config.yaml
n_head: 4
n_kv_head: 4
norm: "layernorm"
qk_norm: false
tie_embeddings: true
init_std_qkv: 0.0442
init_std_o: 0.0
init_std_up: 0.0442
lr: 0.00727
beta2: 0.95
warmup_steps: 200
schedule: "wsd"
decay_shape: "linear"
batch_tokens: 32768
train_tokens: 99190000
Each number is 200 + 40 x the weight over its row's rms, rounded and kept within 0 to 999. Layers, rows and columns count from 0. The size before them is the row's rms in percent of the matrix's.

# layer 6 MLP up, 512x128, rms 0.181, rows 281-335, columns 0-63
099,226,164,168,108,242,147,244,185,169,247,332,197,196,177,224,165,164,180,183,236,246,165,186,163,185,195,208,174,210,162,215,145,132,251,280,211,190,238,228,188,253,179,156,228,185,217,230,248,218,188,224,211,206,189,178,124,206,237,216,231,207,218,166,210
089,151,169,238,202,224,203,167,211,132,130,211,202,226,136,204,203,205,225,238,196,209,248,235,192,177,199,209,285,165,206,259,194,170,202,95,155,240,139,198,248,172,241,237,141,202,222,237,196,176,168,235,223,185,139,182,184,199,118,177,214,224,144,199,257
105,201,314,173,231,214,155,154,215,233,141,250,183,188,222,190,143,174,287,185,181,160,208,259,190,277,228,184,152,130,166,243,238,179,203,215,215,242,209,193,148,225,197,149,212,184,165,176,156,221,180,160,172,229,222,279,258,191,229,192,187,188,182,271,215
101,163,166,272,208,178,234,180,159,205,196,262,231,182,214,215,185,236,89,232,193,191,233,159,231,250,213,166,217,261,209,226,256,178,274,218,156,251,233,225,273,191,142,261,213,233,184,206,210,218,231,197,155,132,190,280,142,212,232,184,153,173,198,191,263
097,196,193,206,208,189,265,197,223,213,201,251,184,214,161,168,199,224,178,260,139,227,183,198,271,280,253,141,219,256,119,170,177,207,131,170,160,143,193,272,175,216,269,202,263,214,262,243,165,265,176,196,214,178,246,224,209,126,184,199,254,210,120,158,154
100,198,286,248,250,128,205,247,255,184,248,248,175,192,204,212,166,172,225,242,269,157,244,206,189,111,263,238,118,143,223,137,150,173,218,171,273,235,140,182,221,179,219,152,191,186,177,214,212,263,216,252,184,168,153,245,208,141,226,288,221,180,205,165,193
105,210,178,195,286,205,130,237,235,198,199,155,212,170,202,280,190,176,245,156,248,205,164,168,139,236,122,199,211,171,178,137,221,130,195,123,219,251,160,170,127,223,230,144,179,281,140,183,205,277,247,156,183,233,212,171,238,190,179,231,200,189,170,194,163
089,271,181,215,167,201,210,167,219,176,164,257,265,132,208,165,253,179,201,198,149,296,152,176,179,149,217,177,157,205,154,186,197,118,237,131,232,135,139,105,208,213,152,174,206,224,229,195,171,201,239,230,208,198,201,184,177,204,201,201,186,182,233,186,182
105,256,147,162,225,170,144,196,246,192,190,187,249,169,236,213,191,211,156,192,191,168,241,156,198,232,173,232,164,219,197,193,203,192,208,168,152,180,284,170,246,123,205,275,177,153,290,264,209,207,181,114,243,258,173,169,176,196,257,216,229,165,139,203,160
095,152,271,219,250,182,173,214,203,230,136,200,169,238,205,173,177,164,182,249,278,177,198,195,215,215,201,207,122,173,161,209,210,178,206,174,279,213,221,264,189,139,197,210,192,135,117,215,244,146,211,250,152,190,206,260,154,172,281,165,193,184,261,152,199
094,208,175,187,148,142,240,203,193,213,244,218,171,167,193,246,262,224,230,165,246,261,204,250,277,167,164,231,241,215,188,230,210,155,92,194,160,213,293,219,239,197,201,218,205,197,130,222,211,164,174,199,244,237,255,177,231,236,182,292,163,192,171,250,165
102,234,278,222,268,231,210,166,194,235,182,220,116,245,191,255,230,210,285,191,282,202,197,126,230,236,163,205,179,273,269,227,197,118,271,222,182,203,248,244,284,161,211,222,138,214,250,265,134,165,199,182,185,277,246,185,179,160,171,148,162,227,181,258,143
107,198,182,207,249,122,179,227,304,145,167,205,267,147,168,192,232,230,299,204,179,197,207,293,187,173,205,188,171,165,204,221,219,163,168,194,211,160,200,154,259,252,115,186,255,194,203,210,240,193,215,238,166,167,123,245,178,200,258,189,196,183,220,224,246
104,153,251,167,144,238,218,266,182,195,173,159,209,189,203,168,160,229,176,222,260,224,186,169,183,221,214,208,251,188,235,205,174,155,229,201,203,193,225,234,203,190,144,234,147,150,199,284,184,204,186,218,225,206,148,219,185,190,253,294,196,275,173,181,266
092,220,262,184,165,191,210,192,148,226,227,241,222,158,185,218,171,176,202,262,233,176,208,230,190,186,214,184,204,209,198,175,221,121,226,111,157,153,183,280,235,198,138,242,274,173,179,191,261,190,243,241,212,215,176,223,205,192,210,250,187,207,187,280,168
108,216,216,225,216,127,211,245,201,241,183,186,270,182,205,194,118,249,160,212,193,241,214,280,173,213,219,252,258,250,108,239,183,210,174,224,228,224,156,220,309,205,170,248,241,190,188,250,167,184,278,151,227,244,239,206,246,238,183,222,158,175,247,283,240
105,183,134,237,241,163,233,181,202,179,122,203,257,128,268,157,206,183,170,136,221,235,221,211,160,186,188,191,247,182,185,188,238,203,185,222,222,202,266,131,178,204,92,225,264,128,153,175,182,210,235,182,229,203,170,158,171,211,242,178,215,196,172,185,238
095,163,188,254,204,232,261,285,216,159,174,184,139,211,177,175,189,253,288,284,214,218,285,200,218,114,227,188,223,170,300,228,274,178,219,216,139,167,207,229,215,127,193,215,165,224,167,133,180,178,196,184,165,176,177,214,154,233,159,230,207,149,236,272,174
108,203,251,169,220,236,134,267,211,204,143,225,250,185,215,191,178,199,201,132,254,212,203,248,227,190,165,202,180,217,212,110,213,180,259,172,124,207,231,164,208,161,226,222,206,211,188,213,222,163,223,173,197,219,256,188,227,167,179,192,128,180,113,223,213
109,242,175,239,221,178,247,225,216,254,182,260,216,231,198,183,174,262,200,184,221,251,180,173,194,188,203,221,109,214,171,175,211,256,207,201,144,155,212,208,239,214,195,188,249,261,241,239,219,212,257,189,175,214,183,184,201,226,199,135,183,256,107,230,259
099,224,193,245,213,192,191,148,223,162,185,175,247,150,124,173,176,177,135,166,164,144,196,157,230,246,251,249,166,166,228,222,200,281,150,170,222,245,195,227,229,201,224,220,287,178,212,250,218,246,205,225,197,270,170,173,189,185,214,238,154,202,180,176,188
107,196,213,280,229,194,234,260,153,238,211,139,192,233,247,189,186,188,145,208,211,212,104,229,215,174,264,186,268,159,191,245,205,103,210,260,140,266,193,214,248,220,150,245,179,180,228,205,163,180,231,186,208,158,142,199,186,193,186,174,183,217,157,220,211
096,179,206,144,142,206,159,195,220,249,189,223,162,269,269,232,232,208,155,206,222,250,150,276,190,200,159,137,235,255,214,194,230,221,281,188,198,220,277,225,169,217,222,263,261,203,196,221,244,104,222,218,188,302,183,166,195,232,222,212,143,222,178,290,234
098,181,230,199,200,191,199,213,212,240,256,174,207,145,211,229,265,237,193,284,258,216,172,187,195,148,270,208,223,236,143,232,271,117,98,212,154,253,138,211,197,200,210,170,171,232,181,203,138,206,186,188,255,284,190,141,226,255,188,156,112,196,184,197,226
102,138,183,254,158,257,138,185,216,203,204,141,165,145,222,177,244,195,160,213,169,217,210,182,253,219,143,207,219,239,206,266,185,154,219,161,185,263,142,241,209,250,247,212,149,248,262,261,237,151,158,144,165,183,196,221,163,225,210,255,231,184,150,209,282
113,138,270,180,188,201,164,259,226,240,229,187,189,167,135,236,272,230,184,220,238,240,194,207,311,225,243,217,223,207,287,212,137,204,236,223,139,212,139,158,245,215,232,189,227,194,237,264,247,220,128,209,183,264,156,201,212,189,131,188,226,161,181,202,143
101,217,174,170,224,225,163,210,193,153,186,204,235,240,222,216,179,237,111,137,196,180,226,188,250,236,189,247,214,201,151,236,193,284,205,152,176,282,200,199,174,254,306,188,211,150,194,240,230,223,236,127,171,179,244,196,237,203,209,186,188,126,221,170,180
104,163,162,197,179,288,262,240,202,209,184,222,183,157,250,213,198,244,159,217,249,252,151,240,168,201,189,150,200,287,217,230,210,177,142,137,167,254,246,141,228,204,227,264,250,194,227,232,195,159,209,234,269,202,213,241,202,241,191,224,132,186,247,187,252
105,176,185,211,171,222,197,237,182,167,242,208,165,184,210,210,225,280,179,210,160,258,168,222,226,279,178,130,170,202,238,209,184,139,276,178,178,180,163,99,225,208,186,163,221,245,191,195,285,172,231,280,212,177,189,223,188,250,266,184,206,199,202,223,145
097,199,206,198,150,184,215,247,163,197,214,292,216,221,267,137,221,194,174,251,207,261,228,258,191,213,144,188,231,278,167,209,228,230,249,279,220,279,200,254,186,176,193,190,228,212,214,165,245,175,268,133,204,259,146,133,136,236,242,230,157,154,210,239,145
097,196,186,197,217,174,197,186,241,232,211,225,154,209,287,129,177,277,252,165,188,229,256,261,281,182,110,147,212,194,226,225,188,215,235,160,234,260,170,257,212,242,182,174,182,240,195,214,220,180,152,203,177,171,214,164,179,250,166,269,196,195,144,173,258
104,239,280,196,223,131,225,142,111,199,167,144,194,128,210,230,135,169,233,184,190,200,235,193,200,287,138,203,143,265,232,219,167,193,237,206,177,194,153,243,219,197,207,216,200,234,185,245,171,181,240,204,185,138,171,202,208,191,198,117,218,234,262,193,210
102,167,181,129,200,173,224,220,229,253,175,206,201,195,213,138,171,207,215,210,250,212,193,216,181,180,175,119,206,237,192,197,238,212,183,226,213,253,217,230,228,229,210,125,216,279,159,213,146,190,215,176,242,232,223,199,173,250,253,132,190,129,223,256,142
100,143,142,209,223,184,155,217,167,153,176,174,199,176,172,219,98,212,194,99,218,149,285,190,135,195,159,177,218,236,190,150,214,177,215,205,155,205,237,155,219,147,157,233,204,225,207,157,211,223,306,171,185,178,208,212,297,188,222,147,181,218,116,220,206
103,187,232,168,173,146,126,199,188,140,131,155,225,213,185,239,200,196,219,189,218,187,183,178,213,198,156,212,131,229,217,159,155,143,237,204,169,177,192,255,249,208,225,223,230,162,121,189,168,275,229,173,242,229,247,250,233,225,197,217,212,171,243,233,110
100,196,209,198,194,208,98,196,228,271,189,164,235,147,272,221,205,210,178,175,169,282,161,156,125,210,172,182,222,183,201,161,175,172,233,190,255,238,264,244,192,133,235,225,252,195,211,155,233,120,254,185,238,139,191,212,187,201,181,224,227,200,150,195,175
101,210,200,180,201,183,162,135,157,244,243,198,214,190,223,208,134,217,243,193,189,229,229,200,193,211,191,116,213,223,261,203,155,132,278,208,202,115,252,189,226,211,194,188,215,202,129,159,185,177,215,217,177,213,252,152,134,193,223,195,172,182,121,247,227
091,132,201,218,239,140,149,232,117,234,221,261,150,163,265,158,219,215,185,158,212,286,171,247,213,167,240,205,149,180,183,196,184,240,135,180,133,205,251,205,221,196,202,105,206,200,172,157,197,246,236,259,231,200,155,245,76,186,263,171,78,227,145,157,173
101,171,207,217,183,202,187,175,192,123,208,191,135,239,258,193,276,238,237,156,220,190,144,199,203,179,197,177,197,149,181,265,183,149,210,234,170,212,145,185,251,215,256,165,181,186,276,172,186,241,131,206,214,212,220,168,158,177,103,148,212,305,202,216,217
105,280,179,222,226,176,187,292,205,158,151,151,188,241,169,200,284,155,158,220,249,209,188,259,68,211,163,171,164,155,241,170,152,140,221,178,256,259,190,168,218,163,183,200,232,172,239,232,201,272,243,260,239,188,209,162,222,152,298,233,207,230,192,208,223
100,197,237,185,247,203,260,135,235,182,240,213,166,231,219,222,213,228,206,218,237,168,285,218,193,166,115,186,181,174,186,228,181,238,249,218,257,227,104,245,257,182,199,218,238,208,293,195,183,215,166,206,164,244,174,214,133,169,166,235,215,281,177,270,260
092,152,133,235,132,123,172,222,270,137,184,230,162,167,180,215,207,143,262,212,234,247,215,214,257,161,231,192,157,172,174,207,161,184,219,230,177,231,198,191,285,202,248,233,198,226,164,196,240,172,227,149,183,186,157,231,162,207,262,223,208,196,179,165,262
109,213,254,133,218,263,202,269,274,176,205,237,175,184,186,171,215,241,225,144,224,187,246,164,156,182,264,238,232,200,186,229,179,226,215,193,110,184,198,236,136,162,119,247,243,251,242,195,185,203,274,192,152,164,170,304,196,188,280,213,228,148,205,181,248
102,210,155,215,194,179,135,226,144,201,188,134,208,202,253,183,263,166,231,221,210,276,214,84,256,208,224,204,161,207,230,252,155,178,246,218,195,234,241,161,235,88,252,176,215,214,117,157,226,181,204,139,200,199,253,218,219,228,209,197,224,226,158,220,259
094,264,230,180,205,235,179,188,225,222,217,243,166,264,216,157,205,225,242,225,175,266,184,221,195,286,128,147,247,218,212,223,166,139,253,165,255,270,213,198,204,193,120,236,248,255,192,232,181,224,223,164,142,189,217,143,186,197,239,303,253,202,167,215,169
101,166,244,151,237,102,246,153,237,257,204,210,238,135,227,198,155,189,164,206,238,186,190,246,236,171,215,135,128,174,175,181,110,246,214,221,201,202,180,162,201,150,229,315,252,170,190,320,233,142,249,172,192,157,149,174,215,184,187,202,256,205,213,186,201
103,222,154,171,178,267,242,197,180,190,220,217,168,140,157,102,204,174,253,201,169,166,187,254,187,237,274,219,138,199,280,223,174,197,104,188,176,169,205,225,246,155,246,119,227,252,216,102,200,214,186,180,201,193,224,261,287,178,182,168,168,166,215,181,153
099,147,258,253,178,256,194,206,186,172,254,177,246,120,175,195,173,227,221,181,179,199,217,252,166,196,195,252,180,260,205,203,286,149,173,128,181,240,281,208,222,197,221,163,262,182,201,150,162,193,198,294,267,210,236,219,182,119,197,231,130,178,190,231,150
100,135,152,276,194,202,236,205,184,199,197,170,174,201,250,205,118,197,189,233,173,268,274,177,159,262,158,224,213,250,207,241,197,130,198,155,256,247,176,281,190,196,274,197,231,210,216,167,133,187,149,204,203,240,172,220,233,189,240,195,167,188,275,182,163
108,208,208,152,180,184,187,183,179,198,149,139,137,137,264,167,172,243,195,191,211,181,216,201,172,198,246,169,234,160,209,234,256,176,235,257,169,193,147,223,195,194,239,246,207,218,167,180,226,211,147,233,251,200,202,263,159,191,222,179,170,187,214,206,209
093,244,171,210,166,184,137,189,174,216,163,265,259,198,205,139,158,199,170,219,210,280,138,196,175,170,158,259,200,237,209,214,160,222,166,213,225,229,212,159,170,217,149,304,230,150,137,173,241,274,172,183,217,191,181,186,241,192,233,123,221,192,206,161,181
097,215,185,256,239,238,257,172,145,220,146,285,154,224,202,240,176,241,177,198,138,221,256,131,170,167,134,231,237,246,226,253,203,157,192,190,240,149,161,215,185,250,211,176,230,224,211,204,183,287,183,176,201,169,154,198,242,191,288,182,93,146,240,254,168
106,191,125,307,267,200,180,243,182,189,218,200,177,241,188,168,215,211,249,261,190,152,223,261,145,209,249,163,212,175,191,167,152,289,263,214,241,208,208,219,205,158,228,151,180,149,198,256,207,248,173,229,117,222,239,229,219,135,190,151,146,239,192,211,270
106,257,235,220,179,227,183,180,212,193,203,274,208,212,154,221,218,205,172,248,202,184,198,150,167,212,192,132,213,233,195,173,241,154,131,183,178,265,154,193,131,244,224,280,212,242,167,222,209,239,150,161,164,262,237,181,208,226,161,172,221,153,232,255,242
100,234,256,244,194,179,167,180,198,143,222,208,178,153,147,213,197,153,151,241,166,292,266,180,155,201,189,179,118,161,195,169,137,141,178,204,140,229,171,215,225,247,256,243,165,216,197,210,162,155,230,253,172,282,219,191,234,116,149,170,291,258,200,180,218
# layer 6 MLP down (transposed), 512x128, rms 0.19, rows 281-334, columns 0-63
102,201,143,229,201,158,203,135,213,161,205,215,190,244,163,213,258,207,141,203,224,251,205,167,124,102,242,191,179,236,234,145,214,222,187,210,233,171,178,188,162,238,242,234,255,140,163,228,242,118,232,221,148,213,215,146,159,249,274,243,223,259,233,178,123
099,202,268,195,162,235,119,208,187,184,194,165,159,165,164,187,269,209,181,202,147,113,184,217,189,157,212,200,173,179,180,226,253,178,275,170,157,212,217,205,196,261,204,168,166,163,211,280,115,168,173,237,199,128,187,216,174,188,180,179,227,245,177,148,251
103,225,201,123,245,188,266,105,193,221,187,207,258,212,215,216,305,267,222,213,245,212,205,215,261,183,211,155,167,195,192,209,208,209,197,164,250,228,233,170,176,213,117,138,275,192,204,184,150,128,234,224,155,232,171,219,169,190,226,126,113,168,217,166,210
099,173,169,200,206,213,282,198,237,171,198,208,219,232,156,190,187,188,275,214,138,205,220,217,216,130,195,210,206,221,230,236,137,169,172,141,187,203,184,212,194,272,195,103,134,228,209,168,242,282,129,214,178,195,252,178,220,259,125,238,171,218,257,286,148
106,188,228,197,199,180,234,152,244,200,173,254,123,185,185,141,163,156,158,236,249,169,130,241,210,210,254,132,192,97,271,196,210,156,132,212,178,211,303,207,233,218,241,180,221,203,153,198,172,228,195,188,198,150,241,180,228,240,148,242,97,223,198,258,135
103,230,251,281,187,107,185,140,296,157,201,145,201,228,229,172,182,161,137,165,146,208,212,167,229,221,181,161,194,173,185,187,200,186,240,193,255,237,244,245,242,199,163,288,189,176,202,221,255,172,165,212,262,187,167,128,183,210,196,186,124,169,192,155,207
104,197,235,209,190,216,218,233,196,232,239,119,238,109,170,162,214,208,212,223,203,217,166,217,226,132,269,246,239,156,208,220,119,242,178,127,177,103,206,174,336,239,151,214,257,204,182,113,266,165,260,148,201,201,140,156,191,208,240,198,195,253,180,222,205
103,141,199,248,185,198,190,163,226,142,183,195,212,194,211,194,175,188,221,231,173,149,291,259,208,226,262,263,228,237,200,160,228,159,226,216,278,207,233,256,148,188,174,224,277,130,147,145,133,183,171,204,202,113,205,219,176,231,225,140,180,171,163,238,186
097,191,201,305,214,109,170,277,221,147,195,180,232,159,239,223,248,179,184,234,179,186,259,230,180,215,215,211,159,198,237,208,196,205,215,218,184,159,242,173,188,231,172,106,171,167,178,202,133,227,253,190,175,219,205,209,334,178,224,247,211,197,279,232,156
101,238,169,183,199,262,202,305,178,160,183,194,174,264,194,181,254,200,204,253,162,216,169,277,285,262,168,223,252,180,220,178,254,242,174,235,207,267,264,237,222,195,129,227,212,194,260,294,182,215,191,127,303,172,203,209,178,205,128,183,201,227,200,163,168
092,192,188,175,234,186,181,152,212,189,227,226,163,163,223,258,232,181,283,160,224,88,256,238,129,277,174,178,209,232,204,190,182,148,160,153,196,219,192,206,162,222,202,268,213,205,163,189,159,206,151,168,241,190,116,251,209,224,199,148,157,199,206,180,154
099,232,244,191,165,247,277,187,183,180,239,178,208,273,177,224,151,217,171,144,241,183,160,247,234,184,207,236,207,199,171,269,197,185,196,145,238,223,159,200,195,156,259,223,236,199,148,185,254,230,155,250,216,249,233,198,272,181,177,190,202,250,236,199,175
106,134,222,242,179,168,248,192,160,198,243,197,266,220,132,229,193,223,210,192,190,163,177,226,143,164,187,204,221,216,227,200,270,188,187,179,239,161,122,146,119,254,214,259,180,245,145,170,175,236,218,181,256,151,187,202,165,195,219,196,274,246,166,177,194
096,255,198,193,159,174,197,173,209,247,155,207,180,200,242,155,240,269,151,137,220,163,228,199,196,172,139,202,262,159,207,118,162,202,225,228,139,256,127,240,243,113,171,195,203,241,177,177,188,174,225,288,252,222,237,221,193,210,213,286,177,141,198,184,231
093,197,251,228,166,117,166,257,183,239,183,205,183,188,187,173,157,178,225,162,233,180,179,227,226,234,242,234,162,235,165,190,182,163,211,204,252,240,173,241,151,220,226,214,152,203,194,226,219,115,203,180,78,178,189,243,212,242,141,186,261,186,135,241,231
102,233,208,199,159,137,254,228,232,264,185,225,191,220,176,158,191,136,207,179,169,199,169,248,161,128,266,269,186,241,144,166,173,243,183,189,288,234,233,182,298,252,201,206,233,211,199,194,276,188,269,216,214,227,236,214,93,270,183,297,226,174,177,227,219
098,150,236,133,191,170,150,209,221,285,237,147,160,278,225,128,214,224,148,162,183,159,149,206,135,243,214,245,224,208,155,192,193,259,181,137,142,236,202,202,190,176,231,163,240,155,225,180,219,182,233,173,192,223,95,200,181,157,238,170,210,249,265,261,167
085,151,170,137,256,216,208,188,193,230,218,246,174,210,237,256,203,192,185,223,232,209,238,184,214,236,132,321,223,190,192,213,276,157,252,204,203,186,188,179,230,203,150,119,185,200,198,284,250,235,191,251,238,207,218,120,261,198,232,259,225,208,170,149,123
099,193,197,174,213,166,166,195,182,219,200,143,244,236,220,240,136,238,179,213,144,271,181,218,212,73,278,238,221,176,214,181,195,220,226,222,170,221,240,183,190,146,254,240,241,185,173,197,192,155,331,211,232,231,178,171,206,161,198,205,260,166,260,149,204
100,233,181,198,258,184,144,192,219,218,217,224,206,241,229,217,220,214,236,226,211,230,174,200,157,178,185,158,167,188,223,182,196,206,275,250,210,164,244,155,177,236,225,219,180,210,194,201,234,199,179,224,139,218,287,207,253,246,233,256,140,206,240,298,189
100,182,182,241,253,202,199,232,154,270,220,252,159,117,182,221,210,179,137,259,159,183,176,145,134,199,138,194,217,246,305,180,186,173,222,170,179,179,236,149,204,193,123,213,211,255,182,199,180,172,213,181,157,194,225,212,230,217,266,164,235,187,259,182,238
113,121,198,198,287,201,189,202,262,141,201,255,156,217,166,222,159,216,256,222,210,215,210,152,186,234,294,216,213,287,193,183,227,251,172,222,188,185,278,216,247,194,208,225,210,184,175,193,163,222,162,294,223,167,225,165,278,219,233,204,173,126,181,213,221
106,169,211,215,274,163,253,168,193,225,196,236,250,224,163,150,234,227,261,216,211,166,128,189,165,169,234,169,248,242,223,155,191,179,230,207,189,179,233,147,174,225,121,201,224,202,177,201,262,191,152,190,184,182,166,118,306,224,131,247,159,180,160,275,155
102,247,231,243,208,207,206,172,140,197,215,164,201,179,200,190,222,132,224,192,259,138,223,163,137,169,112,220,116,98,224,203,191,224,175,215,269,215,208,242,215,170,194,241,152,58,240,179,155,266,167,228,148,210,225,200,239,233,127,255,249,201,185,202,247
099,208,190,182,262,181,204,196,259,232,169,207,120,225,156,145,245,188,202,158,181,135,259,195,157,246,207,121,179,210,178,165,156,232,255,168,207,173,206,138,177,187,189,304,216,203,256,155,165,215,248,146,118,157,222,251,216,193,219,145,233,206,205,241,193
112,172,172,126,192,190,137,190,244,166,189,241,164,236,201,194,181,235,206,183,203,186,270,216,207,174,192,242,258,188,188,205,272,120,202,185,234,205,275,255,147,229,214,186,277,207,184,234,186,181,169,142,233,222,226,154,190,135,164,216,248,186,181,213,252
106,211,199,299,144,135,153,213,198,185,240,204,137,185,210,170,170,270,167,265,219,193,167,196,271,156,268,198,222,92,211,200,234,167,252,262,250,204,211,197,256,133,240,243,175,135,172,207,219,199,227,213,187,234,205,188,205,142,261,157,206,190,163,193,196
097,190,186,214,125,199,196,208,186,193,188,149,194,148,187,241,205,188,224,186,200,159,189,205,186,237,245,112,177,190,180,218,172,162,250,190,238,153,215,191,252,187,166,177,203,216,140,139,192,171,220,217,220,134,218,251,182,242,228,257,216,186,316,151,184
103,253,214,217,148,157,232,197,251,243,245,124,128,227,148,202,184,151,186,191,229,169,77,208,172,166,245,173,208,265,221,186,249,189,151,220,232,113,200,208,178,135,175,206,175,206,176,227,232,218,213,171,158,217,208,163,266,253,194,156,152,211,219,222,213
105,154,166,156,198,207,182,158,152,126,168,148,180,160,252,118,241,173,221,152,197,175,159,225,170,276,128,209,107,240,186,280,202,202,94,219,92,225,242,224,241,221,191,156,236,191,129,214,203,259,231,232,226,215,213,203,254,177,154,221,142,248,190,188,159
091,301,268,148,242,162,145,184,182,221,154,188,179,97,128,200,189,193,181,137,225,144,116,243,250,146,188,179,179,168,266,132,228,190,216,220,206,148,198,247,242,233,201,174,177,189,275,231,138,160,243,168,218,168,201,238,209,190,192,209,204,147,126,209,191
104,223,177,115,201,172,195,145,219,175,216,191,224,159,225,194,218,268,200,220,180,179,280,169,161,228,204,218,204,175,124,220,234,230,200,173,258,232,198,146,222,208,216,212,217,211,269,221,225,288,182,204,143,256,187,147,151,200,203,138,172,239,236,168,207
094,180,154,174,220,215,256,191,142,221,271,186,254,127,171,155,176,185,190,170,159,154,157,230,172,188,175,213,179,178,195,219,237,253,193,240,227,210,182,218,191,219,234,184,135,167,167,242,151,150,225,199,169,182,247,142,216,202,239,177,252,126,198,233,196
102,162,226,252,130,227,192,181,141,142,186,279,196,205,191,146,201,152,221,217,193,216,214,159,254,166,258,287,212,262,169,229,258,241,195,231,186,174,234,227,142,230,211,231,237,242,160,218,133,162,205,230,244,273,218,172,206,201,238,234,252,160,172,191,154
098,203,189,263,196,115,244,217,147,219,243,127,248,130,168,209,218,210,191,181,202,192,165,220,245,190,169,199,205,173,141,221,96,185,246,176,248,163,229,257,144,214,282,184,124,224,117,176,244,164,174,252,207,284,174,172,289,183,209,193,179,189,231,158,150
099,138,210,202,137,215,174,109,196,254,208,113,292,196,232,182,173,158,197,188,136,230,262,181,217,111,188,188,189,220,173,196,250,194,232,171,212,181,169,280,211,287,174,155,214,157,209,222,113,214,143,210,179,181,268,157,124,200,231,218,208,158,275,169,132
103,254,203,162,204,199,176,168,176,201,196,239,238,205,185,175,159,277,210,127,192,201,180,193,156,232,225,214,203,238,212,163,224,211,221,262,215,241,175,231,188,169,202,168,213,160,197,130,279,162,118,228,147,143,170,174,224,212,225,169,189,181,202,185,206
082,201,256,235,201,175,231,217,202,185,162,119,188,210,224,245,273,271,269,257,245,185,278,254,217,262,173,187,240,225,208,258,190,145,169,181,251,218,222,232,212,178,211,154,158,209,191,239,142,167,200,202,250,251,180,276,124,192,297,173,197,220,195,204,224
101,214,246,162,137,185,238,213,202,256,178,286,165,160,84,211,231,116,152,221,204,245,102,164,191,168,195,180,243,182,194,191,235,281,170,145,228,191,214,242,207,114,149,273,164,278,164,266,159,209,197,193,254,183,215,219,266,236,213,172,188,106,212,200,203
106,198,205,184,175,212,172,276,268,237,190,171,225,136,202,207,140,152,266,179,209,185,287,134,249,229,159,214,203,183,200,178,218,144,188,188,173,231,187,179,173,231,230,142,155,271,230,156,212,232,199,198,255,154,204,179,237,200,189,186,167,222,255,174,160
104,169,168,226,143,148,227,222,288,143,183,191,218,203,140,183,187,225,228,219,241,179,193,235,129,139,135,208,237,214,101,162,246,148,170,199,249,236,190,152,258,227,151,226,212,106,156,180,169,194,211,184,151,192,190,192,227,213,261,228,181,196,276,230,182
095,279,257,221,124,246,260,261,228,204,289,224,181,182,186,190,295,179,186,197,126,203,228,206,238,147,162,153,207,161,206,162,192,157,264,249,120,169,255,201,228,198,246,254,207,175,210,202,231,137,152,177,160,229,210,223,144,204,240,192,167,170,251,167,172
111,170,205,101,183,202,188,212,330,153,147,211,158,161,189,146,253,236,199,140,215,152,141,199,218,159,236,213,231,185,151,205,222,208,210,186,230,166,187,162,163,185,212,213,248,221,234,131,149,256,179,237,176,142,186,219,188,197,181,194,205,275,185,121,211
102,175,133,161,137,217,210,198,261,190,272,207,211,160,195,262,156,266,141,203,177,185,247,181,237,208,200,291,250,290,232,185,200,203,199,210,205,169,187,179,169,181,162,264,208,188,171,203,233,194,232,208,197,172,180,159,177,180,168,227,181,287,245,178,146
106,154,218,168,266,223,205,165,209,195,165,166,245,228,119,206,203,150,240,186,204,218,178,253,207,182,151,151,172,167,167,141,189,279,222,205,254,284,205,211,166,280,154,124,238,105,207,230,141,211,251,156,232,188,179,154,213,196,232,209,138,195,147,178,223
108,213,173,236,165,227,177,141,265,297,195,190,131,166,166,214,211,298,186,166,94,244,176,210,236,166,155,237,191,244,161,226,186,144,245,213,138,276,164,205,148,239,220,232,206,234,271,210,231,194,196,178,209,256,224,247,198,220,234,172,212,180,218,194,244
109,195,160,192,251,185,155,180,203,209,194,239,162,274,204,201,165,142,124,231,187,221,208,126,248,236,164,184,178,163,218,166,198,222,176,257,194,199,206,163,186,242,201,177,260,135,277,184,175,281,156,167,168,238,168,289,163,208,220,219,197,227,133,258,238
103,206,225,213,197,136,157,290,280,258,209,189,248,184,224,254,146,184,255,169,114,182,213,222,127,187,231,178,156,146,194,150,193,236,183,209,168,170,121,178,194,170,150,234,235,212,269,226,192,203,150,162,232,219,161,254,220,238,134,201,254,230,181,177,220
111,230,217,250,234,137,141,188,164,193,136,231,213,143,204,216,215,215,263,164,174,209,198,234,207,163,197,217,186,194,208,264,115,254,267,253,166,213,229,230,143,173,211,252,113,204,131,238,211,107,180,192,130,219,185,109,246,198,190,171,205,211,186,201,211
111,183,234,202,185,120,203,256,172,215,160,159,242,205,283,163,208,155,282,190,213,209,265,127,180,236,232,216,220,149,172,203,176,170,228,234,211,140,242,190,159,121,181,149,216,132,220,208,201,214,210,137,140,229,203,133,192,149,161,289,145,259,310,161,191
102,186,138,139,177,163,257,204,216,192,304,180,219,168,297,263,226,244,232,220,208,203,216,130,176,226,205,142,234,169,217,238,145,178,171,200,201,166,176,186,253,155,147,186,134,172,145,227,191,199,178,219,231,197,161,204,181,172,161,261,224,236,213,231,228
101,257,86,217,267,283,142,207,167,252,125,203,225,187,252,233,183,223,204,155,178,277,194,179,232,212,257,250,198,138,233,238,176,210,245,258,226,194,205,162,188,166,160,195,151,159,206,128,240,171,183,150,146,202,220,241,174,110,187,190,199,199,250,181,166
102,172,175,292,299,229,200,176,202,135,177,218,273,236,186,254,241,184,159,192,82,230,204,155,178,109,178,164,238,131,235,240,157,167,250,198,252,248,225,211,208,245,155,243,272,140,178,215,205,227,166,190,206,156,187,188,158,167,208,201,184,224,222,153,222
096,163,209,198,132,270,202,229,239,188,138,237,185,199,201,214,179,213,177,147,226,164,207,209,146,192,254,227,153,194,156,158,148,188,223,202,210,219,131,230,184,181,178,187,232,203,232,204,163,237,289,163,166,235,208,229,201,252,205,239,203,272,294,109,133